config = dict(
    norm_eps=1e-05,
    lr=0.00088,
    beta1=0.95,
    beta2=0.99,
    final_lr_fraction=0.1,
    batch_tokens=[16384, 32768, 49152],
    dataset='wikipedia_en',
)
Each number is 200 + 40 x the weight over its row's rms, rounded and kept within 0 to 999. Layers, rows and columns count from 0. The size before them is the row's rms in percent of the matrix's.

# layer 22 MLP up, 1536x384, rms 0.0809, rows 345-489, columns 144-191
099,227,179,157,136,204,238,156,242,262,199,203,130,230,152,257,251,120,154,187,147,281,184,204,235,170,204,209,273,203,205,237,148,194,168,137,247,167,174,224,245,249,212,205,195,251,220,159,211
101,177,220,265,183,142,220,154,197,157,205,220,162,249,254,241,205,141,197,176,214,132,240,174,297,259,186,231,171,185,200,164,225,270,203,218,238,177,136,242,179,200,211,258,189,187,175,213,176
095,161,266,185,157,232,135,215,177,279,210,199,173,173,196,153,182,178,165,165,130,244,171,224,247,179,249,253,147,202,197,228,229,193,262,215,181,161,198,212,164,190,218,196,199,159,169,226,241
096,263,239,170,128,182,168,202,179,256,173,195,185,199,206,226,142,156,203,225,199,183,256,188,204,170,240,327,200,227,235,150,238,204,148,228,134,211,193,179,213,158,200,214,228,161,154,141,207
099,227,225,188,197,216,252,244,294,236,162,155,190,277,100,207,151,118,237,192,247,209,237,151,240,229,182,215,209,249,172,223,164,265,243,191,265,202,271,225,206,194,175,246,228,173,189,177,244
101,217,232,126,262,174,195,208,164,181,189,197,245,174,176,186,230,184,195,293,215,185,220,259,278,120,211,201,290,228,108,268,254,193,209,200,246,241,190,224,186,179,146,219,205,249,133,204,152
104,205,190,196,202,186,211,238,196,289,247,254,249,236,153,178,136,204,282,239,178,201,218,228,239,135,275,220,176,211,240,174,166,152,207,140,256,129,246,197,253,179,215,215,173,165,200,140,179
113,214,206,199,159,133,200,184,249,269,239,236,201,160,275,122,245,174,170,150,330,213,188,160,167,198,251,227,217,211,180,204,254,291,202,248,165,251,204,192,216,209,196,205,180,184,187,225,128
104,188,165,280,187,284,176,206,187,193,225,160,130,155,268,241,209,114,204,209,154,278,161,274,153,261,159,266,218,134,159,187,221,196,167,174,247,232,229,197,204,121,122,226,209,190,245,236,185
095,169,248,184,227,156,196,193,274,185,203,310,180,193,279,195,182,199,153,275,234,234,279,159,231,185,221,202,229,210,172,286,207,194,224,231,210,124,145,247,218,216,199,182,226,177,155,219,235
098,274,208,265,266,160,134,220,163,211,214,199,180,212,265,311,132,112,231,253,189,121,158,245,186,221,176,218,176,135,216,199,238,231,197,200,220,256,252,277,204,181,121,171,210,223,267,218,216
091,195,227,229,222,216,200,167,234,177,196,172,183,148,204,230,178,166,121,158,210,228,244,228,261,170,136,238,182,208,212,203,164,281,294,243,148,158,219,174,125,281,249,154,127,166,198,229,207
106,212,149,161,240,201,174,203,209,255,235,185,208,229,148,144,209,223,258,280,165,278,278,221,238,137,175,191,258,186,185,130,231,227,243,249,208,283,182,235,200,157,212,215,146,162,136,186,219
105,209,152,182,118,208,175,215,219,202,168,204,168,126,156,258,201,118,239,177,177,217,245,227,139,235,165,241,205,164,193,177,306,167,179,220,142,198,157,231,159,169,225,122,190,151,185,231,215
105,176,218,244,190,159,171,229,170,222,217,198,178,246,161,278,268,207,235,200,228,183,185,121,159,205,236,230,146,166,174,156,229,252,253,245,222,274,243,225,157,281,203,171,238,157,191,203,194
097,221,214,207,234,226,221,168,233,207,172,172,230,223,117,164,241,227,213,268,158,158,201,234,237,113,180,143,171,200,255,187,250,174,225,189,164,154,172,184,197,281,229,176,197,225,286,261,160
091,157,193,204,183,180,154,154,224,206,167,179,247,142,240,212,226,201,179,175,213,183,168,278,297,240,201,201,239,209,198,200,191,239,202,146,206,217,180,193,208,272,211,207,128,205,158,181,235
103,196,220,195,212,112,170,145,226,231,224,262,201,217,121,220,172,214,256,153,181,166,199,177,160,221,193,282,111,240,179,146,258,217,148,164,248,161,239,192,168,256,145,192,171,132,184,201,181
108,164,231,310,210,192,205,223,217,194,164,194,157,224,285,261,305,245,162,271,213,169,145,231,237,200,208,213,193,271,194,213,181,163,202,158,216,232,182,252,175,263,221,224,223,218,235,199,160
099,186,241,226,190,182,177,201,221,309,211,243,158,177,141,237,268,124,231,100,248,174,172,175,148,197,278,193,104,156,152,207,242,190,187,176,250,179,139,275,220,326,219,232,216,152,218,98,146
112,197,230,152,265,193,247,226,197,211,219,206,196,229,241,208,165,131,211,219,226,268,265,215,239,232,254,159,254,226,186,272,224,202,232,202,219,229,191,241,177,206,240,229,252,164,247,174,207
105,255,147,283,159,107,266,229,180,267,186,209,239,200,245,168,218,153,185,190,220,284,202,195,230,206,221,277,209,190,188,241,214,158,212,174,189,212,111,291,182,244,215,185,198,253,243,185,110
106,131,225,174,264,181,245,150,147,186,219,181,225,182,286,184,183,222,182,206,146,285,238,158,145,262,174,198,178,165,183,267,146,160,270,175,259,185,217,176,238,224,285,134,196,207,169,152,209
087,230,233,197,202,250,210,224,154,193,234,262,225,125,248,162,223,190,218,181,205,186,215,154,292,179,202,184,170,136,214,164,171,227,245,129,225,208,169,170,199,232,182,266,228,154,175,159,238
095,160,244,198,220,231,184,88,216,161,185,164,306,173,193,135,126,271,141,144,219,206,137,206,156,270,231,193,207,151,187,146,193,199,163,239,240,208,150,219,221,246,221,156,178,205,192,173,183
094,216,212,223,186,212,211,258,242,191,187,173,185,202,191,194,213,220,205,211,190,221,164,206,262,112,200,197,229,190,225,198,216,246,140,144,203,144,172,153,213,199,181,180,177,214,126,208,201
107,164,202,179,166,171,238,194,256,187,214,249,167,219,245,155,189,161,215,161,242,191,135,220,244,200,160,219,165,170,241,188,275,242,239,235,183,180,164,226,132,243,222,253,161,156,205,191,196
108,207,180,171,132,222,170,230,235,213,180,208,195,180,251,302,170,241,186,225,240,257,125,160,209,257,168,217,235,205,174,222,125,235,163,251,227,237,139,240,168,306,178,176,194,201,196,256,163
103,222,177,236,256,329,191,169,212,214,213,181,214,150,233,207,217,138,250,167,180,234,198,256,210,181,156,194,224,160,178,273,274,237,239,186,177,200,178,243,171,239,229,238,171,178,183,158,208
096,184,198,258,189,185,270,208,217,144,232,151,198,211,289,157,151,188,267,188,159,203,266,227,271,186,157,217,200,211,270,175,172,179,224,162,224,237,210,191,164,202,224,239,187,214,195,163,227
103,150,227,201,195,179,219,241,187,214,141,202,177,212,186,220,279,141,173,179,230,212,199,150,323,237,168,206,156,267,213,207,204,195,197,196,134,252,147,190,238,214,231,197,251,177,141,205,124
107,244,271,191,201,236,211,123,198,217,134,190,169,116,256,143,139,201,203,135,239,236,167,185,230,252,222,196,216,203,186,263,201,191,191,212,198,176,190,224,85,235,230,229,124,206,109,172,229
092,248,195,219,214,170,245,168,201,179,215,234,158,221,152,196,204,226,238,218,190,268,169,207,193,199,127,207,219,94,213,204,179,182,230,208,202,208,206,209,176,311,169,139,186,286,152,263,227
101,157,219,141,193,189,206,135,218,248,209,211,170,212,175,222,256,148,119,153,206,228,200,134,281,228,242,246,198,216,197,186,240,203,243,212,238,187,155,216,199,200,133,216,242,135,253,223,132
098,192,236,148,165,189,216,158,267,161,197,266,158,206,221,169,214,198,198,121,230,184,264,222,189,209,208,182,203,217,227,229,244,207,182,183,196,198,211,218,125,159,113,169,163,234,245,178,204
112,233,215,212,238,212,289,218,160,167,226,164,160,177,180,257,238,135,177,229,155,185,238,177,261,241,230,185,180,176,225,274,212,222,174,233,176,213,225,193,214,216,215,274,262,293,133,172,144
097,226,245,204,236,220,181,251,200,207,218,225,168,197,92,220,179,217,145,202,197,167,262,205,133,227,282,261,185,165,199,170,209,210,225,211,223,205,261,212,146,240,147,220,161,147,86,233,246
109,199,223,193,213,304,202,150,278,192,172,240,186,223,232,272,233,150,234,161,230,176,175,168,218,185,216,223,232,204,123,219,156,295,218,266,295,169,210,170,195,154,259,195,179,240,211,192,168
105,168,257,176,232,155,234,165,97,191,177,205,79,178,217,194,182,237,186,288,259,188,220,174,212,149,176,194,162,197,195,237,207,253,256,267,209,233,207,237,178,173,185,235,112,169,174,177,136
104,172,299,225,235,170,235,220,201,185,212,190,199,255,174,159,225,218,257,227,171,201,177,162,231,156,160,172,217,263,196,297,197,220,172,204,210,284,225,203,211,199,211,200,215,216,233,162,199
103,193,213,257,138,188,292,187,189,238,194,259,153,219,199,238,225,215,261,217,220,169,181,107,240,256,238,212,172,185,246,202,178,175,163,237,159,238,159,248,229,238,210,79,168,232,291,291,197
102,265,165,152,271,226,184,158,182,192,165,231,253,194,276,191,202,167,212,119,225,210,248,154,218,158,214,239,156,202,230,192,222,215,173,150,151,217,274,90,182,202,235,215,148,207,169,250,229
094,206,115,213,254,196,191,171,180,222,157,229,181,229,203,241,203,242,159,269,208,242,285,244,125,227,258,181,260,187,198,278,241,225,130,260,247,190,187,150,151,218,202,203,207,123,162,144,231
103,210,148,198,132,212,284,209,226,197,210,189,185,188,189,252,175,245,269,158,203,164,259,211,214,198,258,215,167,126,187,178,113,217,147,214,209,172,201,253,241,245,128,153,137,174,145,144,164
108,191,243,202,199,144,174,257,170,182,242,199,124,180,235,169,203,195,180,255,212,185,230,135,139,168,175,249,199,221,218,176,161,170,227,222,289,147,136,182,210,218,201,198,165,216,234,166,185
095,205,255,247,198,137,209,218,251,214,224,263,225,113,191,205,246,131,249,202,185,178,184,194,211,166,198,221,236,216,115,301,161,220,191,205,165,116,183,262,226,190,218,229,135,210,130,148,187
100,241,235,253,172,144,159,177,222,133,261,191,199,195,202,159,199,145,211,217,152,229,198,135,274,162,173,193,268,216,117,163,215,178,103,160,188,284,179,211,158,254,102,198,222,193,236,154,224
104,180,247,249,217,200,140,249,171,219,145,143,149,208,184,155,233,193,260,257,191,205,213,129,222,250,133,244,203,261,166,137,187,182,178,231,188,252,219,215,171,241,145,204,164,170,179,213,243
128,189,297,267,216,203,210,183,180,259,167,261,218,169,244,175,209,267,194,165,205,174,211,239,236,218,151,279,139,195,221,255,176,166,179,209,234,170,215,228,152,194,210,272,218,227,124,227,209
098,163,240,276,179,203,234,150,183,159,198,200,167,235,145,172,229,198,193,264,155,223,252,190,249,194,231,213,201,196,104,293,198,171,260,202,143,236,239,205,258,188,153,129,211,255,270,210,175
099,142,249,240,219,172,187,230,214,224,254,203,194,248,165,229,282,200,226,292,174,216,220,227,320,231,228,186,257,127,143,168,179,191,211,177,236,184,235,191,186,191,256,199,188,179,215,210,194
106,190,186,244,189,195,189,207,175,198,178,242,177,231,208,243,185,192,240,228,274,198,225,142,171,185,272,215,233,234,147,182,197,149,181,156,183,186,188,232,190,198,176,190,188,211,205,193,203
097,242,275,223,238,243,205,148,134,175,175,208,141,307,209,142,192,193,137,227,167,197,164,207,186,211,213,239,207,173,178,209,218,219,257,206,205,200,228,220,218,213,238,116,216,160,102,203,168
102,156,246,200,158,224,185,131,153,310,128,207,186,201,196,223,201,188,171,233,213,207,194,141,258,178,189,207,253,237,151,256,198,216,206,173,210,186,215,209,196,205,211,192,253,205,230,238,141
094,188,141,271,166,174,204,246,155,242,165,220,206,174,172,245,189,170,207,250,242,149,185,244,175,194,147,172,158,152,198,203,200,274,214,141,246,247,162,231,252,190,193,189,191,180,147,155,158
113,202,269,286,160,160,219,228,207,210,194,183,224,193,296,256,242,162,214,140,271,266,220,245,222,187,218,223,154,241,251,250,196,231,237,211,229,215,226,245,189,177,142,235,139,169,273,231,144
106,269,284,228,219,183,193,178,221,215,223,191,186,219,116,162,228,129,191,204,217,178,321,220,200,219,248,298,224,135,152,192,206,208,268,181,201,178,213,307,261,157,129,195,187,166,245,231,223
107,243,225,116,216,239,188,218,296,180,184,225,200,116,251,198,218,169,194,257,164,242,194,203,218,181,196,200,246,226,163,249,159,165,141,173,206,174,156,170,179,137,184,196,108,268,136,213,123
108,173,214,215,145,219,174,232,230,198,220,227,156,134,199,216,158,159,144,212,209,258,218,317,236,240,160,215,202,219,159,148,238,207,198,185,212,137,82,199,204,164,151,189,181,207,242,275,180
106,205,195,178,185,175,224,214,212,158,199,208,213,204,262,200,227,184,239,147,218,208,220,228,208,167,232,242,137,234,217,200,207,220,210,261,189,279,178,247,169,226,152,253,217,260,222,246,119
097,196,234,255,205,159,205,128,186,207,209,210,212,217,209,226,137,204,109,214,167,187,161,205,272,171,151,194,136,229,207,208,160,162,218,168,252,145,211,241,261,260,239,241,181,225,159,216,233
106,256,198,234,214,179,194,182,189,145,243,237,237,205,189,278,235,127,180,236,162,183,151,206,165,152,285,252,121,209,217,202,143,237,123,225,271,218,199,168,239,213,155,210,227,142,176,257,177
110,152,194,233,211,187,182,197,218,124,129,267,209,186,206,204,217,125,164,177,169,133,224,268,208,147,234,288,190,196,166,205,181,181,262,165,142,279,227,187,170,148,223,280,220,214,128,205,153
098,258,175,271,256,123,240,192,217,176,213,257,142,216,234,221,209,232,169,252,247,213,268,179,195,140,194,245,167,206,193,249,257,227,192,205,205,152,238,237,135,142,168,174,118,265,178,185,180
096,227,267,214,174,211,204,273,147,217,176,165,224,158,226,210,243,166,234,192,217,137,269,179,238,211,193,172,222,147,150,136,184,215,167,243,203,185,214,235,112,180,217,173,150,160,80,211,190
083,220,229,196,158,246,196,144,223,222,228,192,206,188,204,143,234,180,153,230,224,125,240,237,295,188,244,188,295,210,192,242,214,185,215,203,201,273,188,162,246,266,221,204,135,229,234,193,219
102,252,134,203,190,189,166,109,228,164,153,255,178,192,203,198,211,210,214,223,270,160,236,210,213,196,217,186,157,156,174,191,159,148,200,177,191,251,173,188,214,235,247,246,132,242,133,230,208
095,204,206,233,196,144,144,154,215,157,173,196,238,185,275,125,190,176,251,183,214,208,200,253,267,173,213,160,184,170,233,230,256,189,219,209,257,269,222,197,220,174,153,187,225,246,176,231,209
094,157,193,157,187,284,196,177,158,189,122,186,199,234,153,185,198,225,154,169,203,186,207,120,281,267,220,164,212,213,161,182,190,163,246,195,275,154,94,251,169,263,227,147,248,214,197,228,215
089,242,187,201,256,266,257,169,196,206,116,166,164,186,188,190,216,220,209,201,181,165,226,163,212,181,185,197,213,220,217,182,214,167,146,218,267,196,234,176,254,190,168,178,199,251,214,228,216
091,174,236,199,196,135,288,220,191,221,135,261,167,181,302,298,181,204,182,160,277,136,149,157,164,179,272,225,230,218,218,190,224,252,158,228,120,173,190,195,149,187,205,178,217,198,202,254,215
104,180,286,123,139,235,248,219,284,204,228,272,100,245,210,188,136,141,199,238,194,213,241,207,216,255,231,228,159,194,244,212,192,246,151,133,215,214,201,196,111,277,179,199,232,243,155,217,243
096,175,189,324,258,177,167,152,220,216,188,257,208,183,309,207,177,184,154,232,224,187,184,246,186,245,180,172,168,220,243,171,159,273,213,233,296,181,174,164,202,133,138,202,206,248,216,207,279
109,187,232,210,202,227,215,216,159,239,172,167,174,167,174,215,144,231,215,223,278,149,215,147,275,226,132,173,189,232,191,226,223,229,190,196,231,196,157,227,185,199,247,277,258,241,116,210,161
089,214,198,192,137,197,170,232,260,196,190,209,204,191,189,225,204,196,253,196,258,249,206,205,139,110,147,200,140,228,193,299,252,231,149,218,229,230,197,201,193,161,200,182,194,199,110,198,159
113,214,256,212,267,226,220,165,169,290,203,147,245,234,238,139,150,147,236,190,148,174,180,189,248,202,137,214,185,250,142,171,127,184,199,235,199,229,215,216,221,201,180,236,201,182,234,215,232
101,159,215,222,189,210,183,236,250,231,161,240,191,193,201,155,198,198,215,220,154,195,155,183,159,152,205,191,212,216,175,190,193,182,163,221,154,161,141,222,147,196,197,196,271,239,252,236,206
101,266,227,258,138,198,208,147,214,208,252,199,190,161,221,292,196,162,143,185,165,182,279,198,155,234,144,204,198,190,289,190,197,192,195,219,204,266,180,237,166,215,191,182,124,232,249,255,177
100,100,200,201,168,147,167,203,208,229,152,261,181,256,216,181,182,205,257,177,246,162,196,149,279,229,208,223,160,189,211,231,173,170,234,257,199,127,218,254,196,249,174,203,280,215,181,265,135
095,221,188,219,209,257,185,249,220,235,203,215,240,149,195,215,219,193,221,219,156,229,240,212,203,288,215,226,217,204,225,306,257,227,258,160,231,191,192,172,241,246,166,181,172,70,196,168,192
109,186,201,220,219,185,293,123,191,231,208,167,192,249,239,197,215,227,124,169,190,285,191,170,161,177,112,201,166,184,170,211,192,188,242,215,296,171,223,220,224,227,166,223,203,201,221,197,238
096,188,275,161,143,174,173,221,142,204,185,236,182,188,259,255,247,219,159,212,271,260,220,161,211,150,211,185,285,184,195,264,195,220,233,137,192,257,200,182,228,318,215,187,109,176,155,191,200
105,219,172,175,174,161,219,207,240,255,245,259,221,211,222,139,139,180,190,183,184,152,114,226,267,212,264,213,178,310,209,220,185,195,198,190,198,199,126,234,249,241,140,118,238,209,160,220,198
107,239,187,226,218,164,188,248,193,158,214,155,193,225,228,163,204,203,175,256,192,242,218,195,206,170,224,234,215,223,181,243,172,184,237,183,155,190,295,253,195,225,154,128,172,187,132,185,212
100,196,257,223,223,172,167,227,252,234,151,293,161,162,200,178,257,144,251,212,207,230,195,226,189,198,172,229,199,183,188,183,144,173,276,227,138,215,215,198,215,198,185,242,168,202,157,253,179
096,216,191,232,190,211,198,133,153,231,231,200,144,214,243,140,136,171,178,186,319,176,132,185,205,233,204,212,261,157,194,214,186,242,144,174,155,238,170,212,200,218,139,277,226,228,158,207,208
104,211,197,170,246,190,147,209,194,185,173,163,209,175,201,229,235,211,158,230,223,103,172,294,172,203,231,198,176,152,176,213,143,248,182,257,190,150,237,171,199,224,152,181,247,186,140,213,159
108,223,244,176,167,186,215,189,220,177,178,195,153,91,165,269,222,184,243,201,193,220,278,207,228,157,214,182,223,238,169,219,132,203,191,200,237,185,218,207,142,257,163,283,164,170,174,188,189
089,182,142,212,233,223,165,179,231,209,251,205,246,145,261,134,232,259,178,246,172,258,209,95,235,255,232,244,286,171,201,232,267,294,221,150,211,244,174,267,222,173,253,178,183,234,164,174,147
097,211,174,219,172,136,175,186,236,228,205,271,245,211,198,216,260,190,229,186,235,214,219,185,203,174,290,213,198,138,175,254,220,165,250,215,178,175,144,153,207,200,206,228,203,158,108,141,211
107,208,212,162,199,188,206,227,136,180,198,160,224,163,163,254,218,180,217,230,233,199,197,225,201,162,163,169,223,221,225,185,208,210,146,168,202,191,201,253,87,226,211,131,206,163,289,248,114
105,213,183,204,231,186,157,195,214,209,244,229,210,84,222,166,224,179,287,115,212,165,238,217,215,171,211,202,247,166,297,295,181,176,220,145,243,214,134,198,202,291,163,198,137,239,204,305,126
100,251,191,175,183,178,203,224,256,201,178,193,155,203,158,226,224,208,233,230,192,143,176,194,206,207,204,195,167,240,160,220,212,204,221,226,201,174,143,203,188,200,207,211,226,245,132,183,168
100,169,277,294,157,210,172,197,270,165,211,174,138,204,176,247,199,217,254,158,300,148,208,171,203,241,194,214,190,184,166,217,228,181,134,250,253,236,270,185,190,284,240,124,262,119,221,194,135
089,171,230,176,196,144,234,176,238,187,254,245,148,182,150,161,208,223,164,212,191,208,181,175,140,283,218,227,162,142,295,205,210,186,205,190,287,186,175,231,166,275,242,164,265,189,208,201,161
103,151,177,232,181,178,267,254,213,155,184,216,214,219,208,255,245,191,200,249,137,138,250,191,210,256,201,259,210,152,195,202,165,262,224,235,213,157,187,222,166,192,227,214,228,119,264,240,212
104,265,181,201,210,155,264,165,254,265,192,298,141,192,232,161,208,185,121,133,217,197,228,157,156,174,226,220,143,222,160,233,152,278,181,211,180,224,285,220,228,260,185,208,149,253,191,198,188
116,289,235,157,202,199,263,189,218,203,244,190,194,169,198,106,169,146,218,200,216,274,164,213,231,213,234,248,176,252,186,221,192,248,215,159,244,163,180,211,203,229,170,227,221,223,222,193,209
103,240,125,176,238,217,225,216,161,174,191,168,181,198,197,246,156,169,168,223,134,265,225,353,196,235,271,218,219,195,222,218,179,245,201,175,190,261,204,278,137,166,215,221,183,266,124,196,202
103,142,221,211,153,154,97,251,280,162,231,319,190,152,236,208,232,215,226,231,198,185,231,148,268,209,200,223,175,125,178,206,183,167,191,308,189,155,156,253,144,180,200,174,194,127,246,248,186
105,207,259,199,182,223,170,212,198,185,186,236,209,237,175,154,227,189,232,193,223,211,153,177,169,165,307,211,158,216,248,273,196,184,226,295,224,164,207,200,216,211,165,223,156,148,141,216,161
100,232,166,227,209,173,156,240,232,128,203,204,208,185,219,224,255,192,219,139,181,196,227,161,199,196,303,172,179,181,115,119,182,209,144,192,244,150,233,199,231,208,105,198,208,212,153,239,193
098,153,273,181,194,171,237,182,150,231,154,245,188,100,148,256,197,210,247,197,192,231,207,177,176,205,249,237,214,179,92,264,223,308,163,271,214,194,179,198,203,212,179,174,215,201,172,232,196
105,157,269,190,169,246,148,144,175,257,165,163,183,142,234,222,284,237,132,239,186,217,191,220,211,236,184,228,128,210,180,192,236,200,256,252,213,245,231,260,168,236,207,244,209,154,208,226,245
108,265,220,236,146,226,194,192,190,272,260,250,183,181,176,222,236,178,184,244,198,217,259,194,240,222,190,230,212,186,181,159,127,176,241,280,171,237,192,223,129,250,172,214,77,93,208,292,88
090,260,100,150,166,167,189,182,264,170,134,206,173,45,132,185,250,175,228,230,210,160,231,224,260,205,229,231,209,211,262,222,191,168,261,189,165,172,162,215,171,200,197,172,282,185,176,192,249
096,143,251,145,199,188,168,172,232,216,224,211,224,141,258,233,197,219,134,232,216,271,196,182,225,199,169,204,203,159,92,194,189,224,235,195,190,211,186,250,182,176,223,238,207,189,115,147,193
089,255,150,232,139,213,161,174,235,190,213,282,186,258,202,164,205,145,168,173,219,231,193,156,198,197,136,280,213,215,198,176,188,182,223,253,293,258,175,214,135,217,251,260,141,166,155,275,216
100,245,187,221,204,132,192,232,165,196,180,188,152,166,193,185,195,118,152,200,167,145,170,233,88,163,284,196,191,196,177,221,145,198,171,200,194,307,258,196,231,238,100,221,246,82,195,187,228
102,149,241,205,175,265,165,186,179,226,237,187,231,124,194,245,127,80,248,223,167,156,200,151,222,213,187,217,201,202,181,233,227,214,215,197,186,193,126,240,182,253,148,220,270,262,238,234,246
106,188,163,167,177,238,192,176,210,171,217,196,108,144,248,196,296,147,185,174,204,181,193,193,282,218,202,206,195,240,241,256,170,211,201,218,202,164,259,263,186,271,193,194,238,225,157,175,246
108,205,244,255,218,208,206,198,158,253,186,196,168,225,320,198,112,164,244,185,209,220,179,244,167,181,150,271,154,232,149,294,209,149,170,246,224,227,253,231,182,215,147,160,166,213,175,212,192
097,264,254,176,182,210,187,204,166,224,194,226,235,198,274,190,248,219,185,205,203,194,184,197,195,211,122,178,209,201,214,192,178,158,161,311,224,150,177,164,249,260,207,189,239,173,106,163,217
092,165,244,238,146,219,198,89,237,201,260,203,191,181,169,213,242,123,214,171,142,161,211,214,180,306,265,209,158,125,144,219,194,232,228,238,247,181,202,231,216,234,190,168,168,184,145,227,151
101,203,199,173,195,224,197,184,163,140,187,190,132,200,219,227,215,230,251,176,222,259,283,174,276,210,225,217,215,147,185,194,141,195,257,173,182,220,188,191,248,180,142,219,203,181,154,234,180
096,160,164,226,243,143,177,150,227,257,130,159,241,119,254,163,177,198,244,157,216,224,232,221,137,213,262,185,150,246,233,197,195,257,244,226,223,211,260,194,197,154,136,194,195,151,146,260,205
090,170,238,280,132,142,187,251,157,310,217,199,215,205,207,206,230,147,193,195,217,236,146,214,264,205,278,157,190,223,132,220,205,273,211,219,237,285,193,259,216,252,224,150,187,211,118,216,214
103,216,218,168,178,132,145,185,238,196,162,189,192,216,313,176,166,190,116,216,237,242,256,203,214,251,222,200,133,169,254,218,181,200,207,207,275,167,192,180,159,170,187,165,185,234,227,206,224
100,214,202,174,133,248,172,146,183,304,190,177,252,180,167,162,216,197,190,237,216,171,168,199,273,177,196,210,167,237,138,234,209,193,163,184,183,163,132,220,173,201,200,239,251,220,265,168,149
104,212,169,224,192,147,212,249,177,177,214,169,240,210,200,168,201,143,256,187,221,192,184,219,233,221,253,242,130,188,181,225,124,210,134,255,195,212,216,244,197,205,174,210,179,155,183,216,180
086,180,240,122,140,193,174,226,203,179,259,163,254,140,203,221,162,210,209,224,195,175,286,273,191,201,159,173,217,164,156,214,130,206,222,273,222,179,189,176,239,170,115,217,189,180,108,256,192
091,196,230,220,156,147,219,184,193,219,220,168,223,164,130,162,177,212,175,227,231,246,167,271,152,217,174,227,155,178,272,249,210,193,213,250,182,174,219,231,180,141,216,217,236,175,194,285,179
101,235,213,270,174,226,208,183,203,227,191,186,253,197,183,186,158,199,185,196,211,233,271,163,154,235,220,220,158,142,226,159,155,158,222,239,242,192,204,192,182,263,179,231,110,218,170,210,224
099,229,160,152,135,183,219,154,274,238,153,216,220,215,151,198,224,194,237,197,238,202,200,227,280,156,278,160,151,128,258,240,258,234,222,210,255,155,156,210,207,233,222,178,217,209,206,238,240
094,151,256,222,173,168,221,173,190,289,143,186,151,214,230,233,277,187,176,192,209,188,269,242,196,263,199,177,279,142,220,211,186,267,257,175,202,181,168,122,197,204,169,170,191,150,198,177,249
100,167,172,250,148,128,178,217,230,179,174,231,185,197,210,171,152,203,164,201,258,210,202,212,189,196,194,245,211,275,222,231,236,218,205,203,165,179,115,178,238,196,140,193,232,184,168,235,164
094,194,158,192,219,290,308,114,210,169,239,226,144,168,210,190,190,132,181,308,202,144,220,203,160,202,142,266,148,275,155,182,210,222,138,204,178,121,237,223,198,153,202,144,194,237,112,216,258
116,190,229,206,128,193,242,191,220,242,200,219,139,177,273,207,164,171,185,188,194,182,207,221,252,248,202,169,215,232,223,114,132,155,231,224,233,249,216,249,217,208,175,147,159,232,234,256,178
100,124,211,184,146,171,247,200,252,224,288,273,202,170,248,208,140,155,201,257,274,196,224,224,260,128,251,176,206,258,215,162,160,205,165,249,183,252,165,207,134,235,203,214,172,263,210,176,156
082,193,242,182,245,213,175,203,168,292,216,240,207,161,199,179,243,216,159,198,278,207,218,193,248,221,220,149,235,145,197,147,143,186,254,187,169,264,190,203,184,142,187,176,194,199,208,205,151
103,208,273,235,199,245,259,167,134,224,227,184,177,155,289,219,196,189,246,176,189,203,177,216,283,215,184,190,211,199,213,195,195,171,156,179,218,245,212,115,218,207,130,253,175,207,93,191,192
092,238,125,161,173,220,170,172,221,171,155,209,178,172,180,132,239,167,230,222,218,178,281,239,201,305,232,229,184,223,293,223,187,190,248,198,308,206,132,233,230,312,163,179,227,215,170,214,125
099,176,232,212,126,217,215,217,130,244,195,236,177,206,231,259,200,188,120,182,206,195,243,162,225,215,197,218,153,244,166,221,230,210,161,225,205,233,152,205,177,195,200,279,259,188,185,170,182
030,180,186,266,166,157,240,268,256,220,171,190,165,157,284,237,186,164,162,209,200,212,224,160,241,278,189,197,149,173,196,195,148,248,170,265,205,150,182,284,178,316,186,244,121,158,178,224,188
099,165,217,212,197,223,229,181,226,166,209,188,248,227,195,204,211,154,204,240,221,260,178,213,196,247,228,295,204,239,250,229,141,254,194,231,203,227,185,234,213,260,215,264,199,175,245,153,185
107,179,136,241,144,202,264,188,221,181,210,246,217,217,215,236,226,164,282,145,197,225,197,266,226,149,242,165,154,148,203,234,205,180,212,189,174,179,236,218,228,223,131,186,120,165,152,222,126
093,253,250,216,190,195,193,188,207,195,299,187,149,193,210,219,164,220,140,81,211,159,105,245,177,241,167,208,183,124,211,225,237,162,159,185,248,231,270,253,206,281,208,219,163,201,199,242,191
098,258,202,226,228,97,236,247,225,320,169,191,180,203,233,227,116,261,268,176,293,218,170,146,209,298,192,211,205,153,138,238,199,218,243,190,230,258,183,186,186,213,145,251,249,173,227,226,205
111,234,193,243,176,236,165,225,229,237,224,207,198,233,279,145,142,168,177,257,194,99,196,236,254,256,293,237,124,169,231,158,123,154,235,165,271,248,232,188,235,223,177,184,156,155,206,240,214
101,210,184,247,158,192,189,220,177,239,205,277,240,141,293,203,196,188,184,207,161,217,235,229,203,148,229,232,223,282,134,169,233,186,187,207,145,211,187,172,215,156,180,204,170,174,122,252,190
111,178,215,293,138,203,221,132,190,213,193,175,118,209,209,191,158,159,222,156,181,252,197,201,201,216,257,233,139,190,218,183,175,213,207,190,188,221,260,207,171,296,175,199,191,235,125,198,208
106,290,228,219,193,178,235,234,174,275,182,190,177,140,163,222,276,196,198,149,157,191,196,232,187,201,198,284,174,162,213,172,168,191,217,283,184,236,220,237,125,132,180,159,165,256,180,251,149
109,152,171,169,194,175,154,198,187,171,201,149,229,223,249,149,219,215,231,190,227,175,188,206,296,205,232,265,163,223,135,268,211,221,203,240,178,263,137,198,124,208,222,234,205,113,157,191,205
101,134,210,181,187,251,236,166,116,227,184,170,237,198,229,214,223,157,186,169,248,210,127,170,185,206,178,193,247,230,151,212,248,258,151,181,204,199,235,240,136,231,209,161,202,232,152,224,84
104,225,208,201,218,120,171,174,242,230,138,237,136,184,247,214,157,147,243,290,240,225,194,229,208,210,156,235,286,180,223,239,257,170,135,228,253,196,193,299,162,180,233,212,223,279,165,215,186